{"num_hidden_layers": 12, "hidden_size": 160, "num_key_value_heads": 2, "head_dim": 64, "vocab_size": 2048, "norm_place": "peri", "bias": "none", "init_std_o": 0.0431, "optimizer": "ademamix", "learning_rate": 0.000967, "lr_mult_qkv": 0.4, "lr_head": 0.0197, "warmup_steps": 358, "schedule": "wsd"}
Each number is 128 + 24 x the weight over its row's rms, rounded and kept within 0 to 255. Layers, rows and columns count from 0. Numbers have three digits each. The size before them is the row's rms in percent of the matrix's.

# layer 4 attention query, 128x160, rms 0.0407, rows 0-127, columns 40-79
146:141151088109170126136107110071146151090114177130132136135138106132092170127124091124154138120180131109122132104127119106
139:099117160134129151112137148173144100149150098112127122138123144130203099136129119121087103138126109164088142131171147164
126:100155171172168155081118141118164105134086110134171099153122152120121108115147154157089117147131113166121100098117118162
113:113131153163107140128126139145117101165133089137121107139104137139132119155139131104101094131086097121122126103172130137
088:154134111126118120089115114106137138106113113128177132122162133086075148117110105113147134108172157137191160130084133146
140:110164174175144150077135131134149116138113133109169109140119166116129104119141141130088114139122090141100118130155128151
076:124140138128148137150135091150126117167154154139100134136111156138134158160113158117097141107091096126117160091124121127
139:143106099080116114161125140129141119112153132137111137110137088142121158142094108128168147116142156116136107122122117114
102:131133060088101098120112140144134117106129103147084137123129095150117108128099126135160156129157144101165103115102089118
114:112145131169106135104126129097123128108103179112168137151122140126168095142163145132112120151095090130118133131155172159
117:142102181151146132126148107116094135126122164101139122157121192122144132146139142134113132124094101138119132135162163163
107:113135181103113153174141128111150142134127116129106111167117172143129118132141117098103102143089125145137160154137137127
135:166103085094130108148118124150144140100137104131119153104124109150104150129116149134166130094181158111121109103120113092
127:105131180164134145127148093098101120134116134134156131178123177104167134147119136098090117122105110111105151147113150129
094:148125146114148177153181092118129156125095156087107095137092108139145143159130119134135135077125166125154153123099138093
095:133100162128117111122145134135095140148123123146092099176080106143099169139088156138125121110157127126203138124126107128
100:117135125114079173154152126108124159122101104160123169166125147116109128128143148104137111144127119102127150125087095090
099:087118136091132125124134100123102127091111140094127147149119146139153140132119136174086159142097120104072169142103116127
095:136141121097114121088090191128153129152141105106114123123156131136116154126143120131147114127096105175142127120112100112
097:123177167110125128152120126108168133122137111108145126117127117161132104108136139115099102138093112156111105094138157106
096:124165135128097139128121118198123088096120110134124116123122129131104134131125114151160143167165084149153100127121141109
094:101108144136121065155141116106082141110123138116146163155133114143149093153096183123142114123165112157173102105089103160
100:123167124124157135145148093158090143134087116098119116136088142133140179134112089108112089179162107146116144131166119136
098:103127113144141126115123103128124116090108142134161173116131089139141174109143194125130119146151132121109126145116111144
109:119094147077097112116171136131114093121099134122147149117122095125176118102115127122181109129126114083123173169134079134
101:112127112137123127136114172143127107181130112140132079111134118138109128105147122112121132135109142160063127084128074141
092:144134110126127120136133141125137069127143151102116137100123108093105113106116082128102085130092122102108119146112141102
090:113114110150176115130101121154143124134189095136098102121141126123136151106153085122163113156149121104129118119125098102
090:132190125145084114149126111147141111127125147087156159146097112158156143129121126119102128121142136156142080139115106130
097:098117136115086164169161081126107126127084118141116086151096135104160113153138151118138133145126146101114120141141146145
098:124126171103125130179134131122098153133150079161135172137121129122147129108173116080166094100179129079112125136116157132
094:114112175128164121158166103121161094132108121146113145116117139135107145160113167126118115188131112128143138109162153122
101:084161136110150126164154168150126146141086095094103081147105091125129112139128140098131112137105145132180120119152090087
097:094131106104087077114114127110147095106104152100157103162131123150117108115121152123107161155116085156104141111137111143
096:093112106135100115094104134122125144131158075136104082140103153123120111113079118098163096113150132161181096120108140092
093:110134128146131122132120161127149141138142153165147148074140086086140137142135120188117104144126136147138127120159127165
096:133129094128111111134141153124133126106145127133092089118097128093103132133092089100114167147126141148172122112124119112
103:150125132094101123123132105095103111112086138109175120118136116145116134142138170133130131105108167124122138112119161136
093:129134097158136095167123116102114109159111103157125185091120140157160128123142105156131127158168138139156147097114074164
106:114097130120131130115157144087140144141171148117078131141123142134135102142096160129182132105142147094110098155148137108
092:120149124102133155099131120103134106113156158125135121090155141159124171144143120118126138116156149177112114159126129118
098:150146087119114128132141121147133132113148065132139157131125112120110128176184137106100091137128108173159127147112152164
096:174133161125132170137126092099164098100100135112113157122069109145123166127125110100099089093085130099155184133145165123
094:108159145086109127117118095092113163114135120087146124125115158162130080090115153138133151125084145096129169132126171145
091:133134123113129159162140104131169140140096137129124123146106155123086069127113109117083057108100108096145148115169116107
085:146141163112114105145126087135131119143121145151117129112128083124123152130125201119135152089155159111164136135085142151
096:141109132140152122114158212149099146124123081136100113107141153093126083136135111153126116107116137167167116115114118130
091:113127154196120087155122098134156106136165115139129087131128150119109105133107118097113118163122138122160111131155113142
095:117139109109099131132109125105106126137113150076145082098125169098132106137161148087085182133117106149069117152138117167
093:146144114151151113135117140113133093155150161169209095111147123122132114112133128147122116118130125175109131179127112154
098:128117132160108126104182148107128134093150149139151179121159090155122110144128145171114120141128096179158117087161132142
093:119115133092130170141122086122123132127132158112087166140121179146139146117138124121114145167101113121091173137113141131
090:147126126125099156142060084143157090127106139115158135171130142140175142110112127179088169105137120110108132153135136094
090:115109112113159124112161105093149137144151099123087167122131136079139141126128130073175173136129104104123119126133071096
098:177160147144145134153131092153100152164116194124094151136123137128125100096128106117168163141122105141173109100134092141
087:115135104121170124133101083152144112108158135155146136163153139132124113131078128173068144100145062143119156111078119141
093:147105113124110149192117134103139155116110114181154133094090118099123150123130135134145105132146143117141137105139144175
092:129131133114117158186126152115100151143102148092127129110112144141119123141121109131126146113128157096142124131118155122
095:131131095112167095133102137108120126168119092111159140091095112086091142145148114137143131145121107119150113110193102124
089:122091112147136143141105128077139149163171124129110133163121123162141114146130133120151135078102135138114134158105118104
104:130095136134120120142157125086138148129114120121119138163146085131099144158153105068118101130158127140157137133109152128
089:121140085182133124124121116104111113186105159142137118113156109146133090112158137125119151111080128108073099104137156134
093:133139100152165131126107102138122110126113142096145161110120121149120043104115166134091107153118122060128113148176112114
095:126146160138133110172162146115123089150145157148132114137131156109203134090131125152137126164108150114092096090170134119
105:118108116110162126185135109120119126131122077108131134137150124097120105120140113128103139140169172054116129157093170153
107:136162127126106098165130150108102111105132142145133157156124144191174155120136151151146154136102141075127158144141122124
111:111154138165155100076121110112137109190168137112156114119132149153138135110145123138104126126101095146103142139164113137
101:111082132120093135126134182218102152128152111146113188096147081164128138143103117114121139105136140126175124103106128120
105:122161158132118078137117183114109133167173142140151118133132115179142153110146088134114103134095113140112151118158120136
088:109110148111081165162129127185158132122124104131159177128154142185099147155093126117128138079107101097135136130095124104
101:167125153117105145167123133183114116136104125134092162089105155154115121149125137106173125117115102110187136132124153094
087:170084098104119132113164118119089126089143130121084100113143113120108100126122139135149117124141113118128095133108139106
078:112134152113112139128141086147128119185140164123126146179157137123156116129125122120123136147118145108118156137156182170
106:136092094107121128140122108149101141125133085128103154091171095155121094127128139165152137123153143106159119128115131079
083:121092126166108096136125105114119126128105106126177152102090140112145159169155118158137079114124099158107124108107129151
100:091169145172102153079151126089147111145120149163143126150117139111184118130122147129094128129102129134094141135131139167
119:150111088101125121122127138157131096122174125133121127111150114109085110077135118162136133124163145127124100126115107100
110:132104106137143095127095147141112132101129075135134147079126116105137128116134112165133116123112102131124132142105135114
113:127157145129158139111144128116142173144099127155175076115103099133141176145096137125119170128090105149147090129143132136
094:118135156130171111145088135173153126142077095148162114109146095196108152108165075134134162103150087137145135131126120152
088:151139126116126124108103161117121124164115094130123077130158127190088124078135152145161127108130111133137098121147124137
096:130129125134075099122106135084125154131127119146111161145164108130102093128104142124155155093163127125096126142087134085
089:122134148130112179130140109180110148125122100122159093112122167117110141125150134077142149158143148152163116108131140130
099:130151134096121125113112129104096196149130099149131117144129119116170108143155161154151170125157130075116133115096101150
100:120095133127097110111126177103147088120151162116131153140131144129084122092167118137130129081125136142152129114094115090
092:140077127140143133100117112187151113148160170146113143124167141077111125114149142118121130141107106108129151145129139181
093:136132154106132136114078113167155147141134152110120085095104147170116141102164125106118143150101091120122130136125132094
103:085123122108136162139149123138105145109186121122137100108136114142129137150142149132098157116131084154104088121149123127
090:144114150134118142134133085133109149157098124075152161138093151141173102147140135113157134125130142155168154162146165110
095:133145161162144084143083174129103148127120153131127101121105127138132131124145159133113088117140070137128106068147143106
110:129122161096129143153102113170153129163126120130143124127097121086109147134129157120120102139095072173149131145153145142
094:103055133133149107125113117166153087105107105094156145141163109063108103138071155106103119140146135105121138108114140151
091:186094157135097111137131123090114148140147098106150088148104136104153166118112109106134080096098104145128099149159126146
095:102104141137163089096086157130132137128150117113175127112114147065132160124126141106110108167150128118122085098109089120
109:159092134079171117160181108146153139157087156085131120122121140138140128106160088116118169105143176084169154156115149149
094:130099093129164169144094148122127138164092133111124081103126169132142152126124150147076134101102118122122156088122099136
102:125151109117075117099151106148155122117095100129128135162105140101152111134171150134129090163136131114129141113140115120
107:095098160135122117094094126127127087156152136130139117121122132119121097095114113128080083166126136124116126104118135130
095:166075118113147168092136136151127096123106115072136082136124146148092156127131129156100116129151096144125132130133141156
100:153167139166095101139117108181122103155144141170109136106126114128162124109122139100112147127130138084160132133135134115
109:117138117119113176150122120146146125136126159127098084098129106199139119097103104146119121090115113144188112115137138130
101:192159139133145115145150137103130143132108112172105127131107114153119139158122102141156159078155127140126103120126105118
101:124131140130126142102120153129099136098127121139121107106104136185091151151107109132129131097101101187116165159137124117
092:117151125140122084115122146109118125091142151162149128124137130115128169146136111094147167116131116151132129102094143129
094:110184103114154128128105096168148099137083149136111101142140128157105101108110158149120133175150146136153143111124132128
097:129116128115106162107111138168119149120167175147166147130139159108139140100128126096149126091116127134131139122105103093
093:120172132138157183154158119164138138173136115150165073114088130154108152119138118124124128119123106141167141132134131121
096:140170142148091130108163139120133151093099109140136145146127148103135141142096118097132103136109109103110154111125077095
090:108132107159127103089151130132104129132142132142166133137152133114155158099143137125151120176134115145128125180124166103
090:142139159142126132090135105150139136143195129144096147126095130107107099100145127113146091110104136149114112130145163111
098:126138109134175168091091116147106137130089101136164123141156139145042115108174160117117112155149090117168148128133118098
099:195119150139149172149112150164139094138105099084149122161092109143099105093137131151140121144104108158147158128128131141
099:119147147140137111171166137145130124092146110150111106137085114173170148116098128151106110123150080121158163133130119139
103:120155085111135127116077122115136109135098137117110148143150146072115150084128126083128131089158107139129126169148075155
100:103127143149145149146094138131108084135090101161118110114133140158131178185096151160113173104108124132085104107093114148
091:128129148132099112080177149169117102127156099124112154143134153165126171135147188119131112117102114151138135121147159101
108:079118143146127105111117150135101100099185160149096128109149135144119130127110116133114133119127136114089123090115117142
103:148123083115099128140132161172111070109186154086096123124121145122091164091113137103145109154140153136180102157181128116
098:144156135168117134131115088147151159099126073135169104109147162127137082123129142117152113128110149122116102099165117116
113:153097122117138138106121080172107147144104145144139158145138164057127092107104151124121122149132126153118129139104156156
100:118147148121132135139101122146129142110116102134147158138110103130101101109156128126142184131146175103118102164087143168
083:098122129127128158148160105139110134150096149135132169147139095125129152143148109126092146184127111137114090149135097134
096:124084105130111141159136101136148134129117138100113118161167092123094105116106157130113145184156143144177189145128158131
094:091112148158099140137134158173139095138148117156113130106111138122126128123151141094106124157110140093125141073138083142
087:125101114166148094095092103133165148128151098140075133124151161104161150153085112084164154090111121118123102098107148126
093:127141087160150129099146135138084098125145141096080147139156136093153115119112146142123099136151154101109140121098151159
102:179175104150126116134129120093127110129122127116124117144121114142089136156145146124107111099126110161151137166142104108
103:143115090077159105099095156144106120131140147085142115114136131106124162108146133103135144105096123118108141185129179157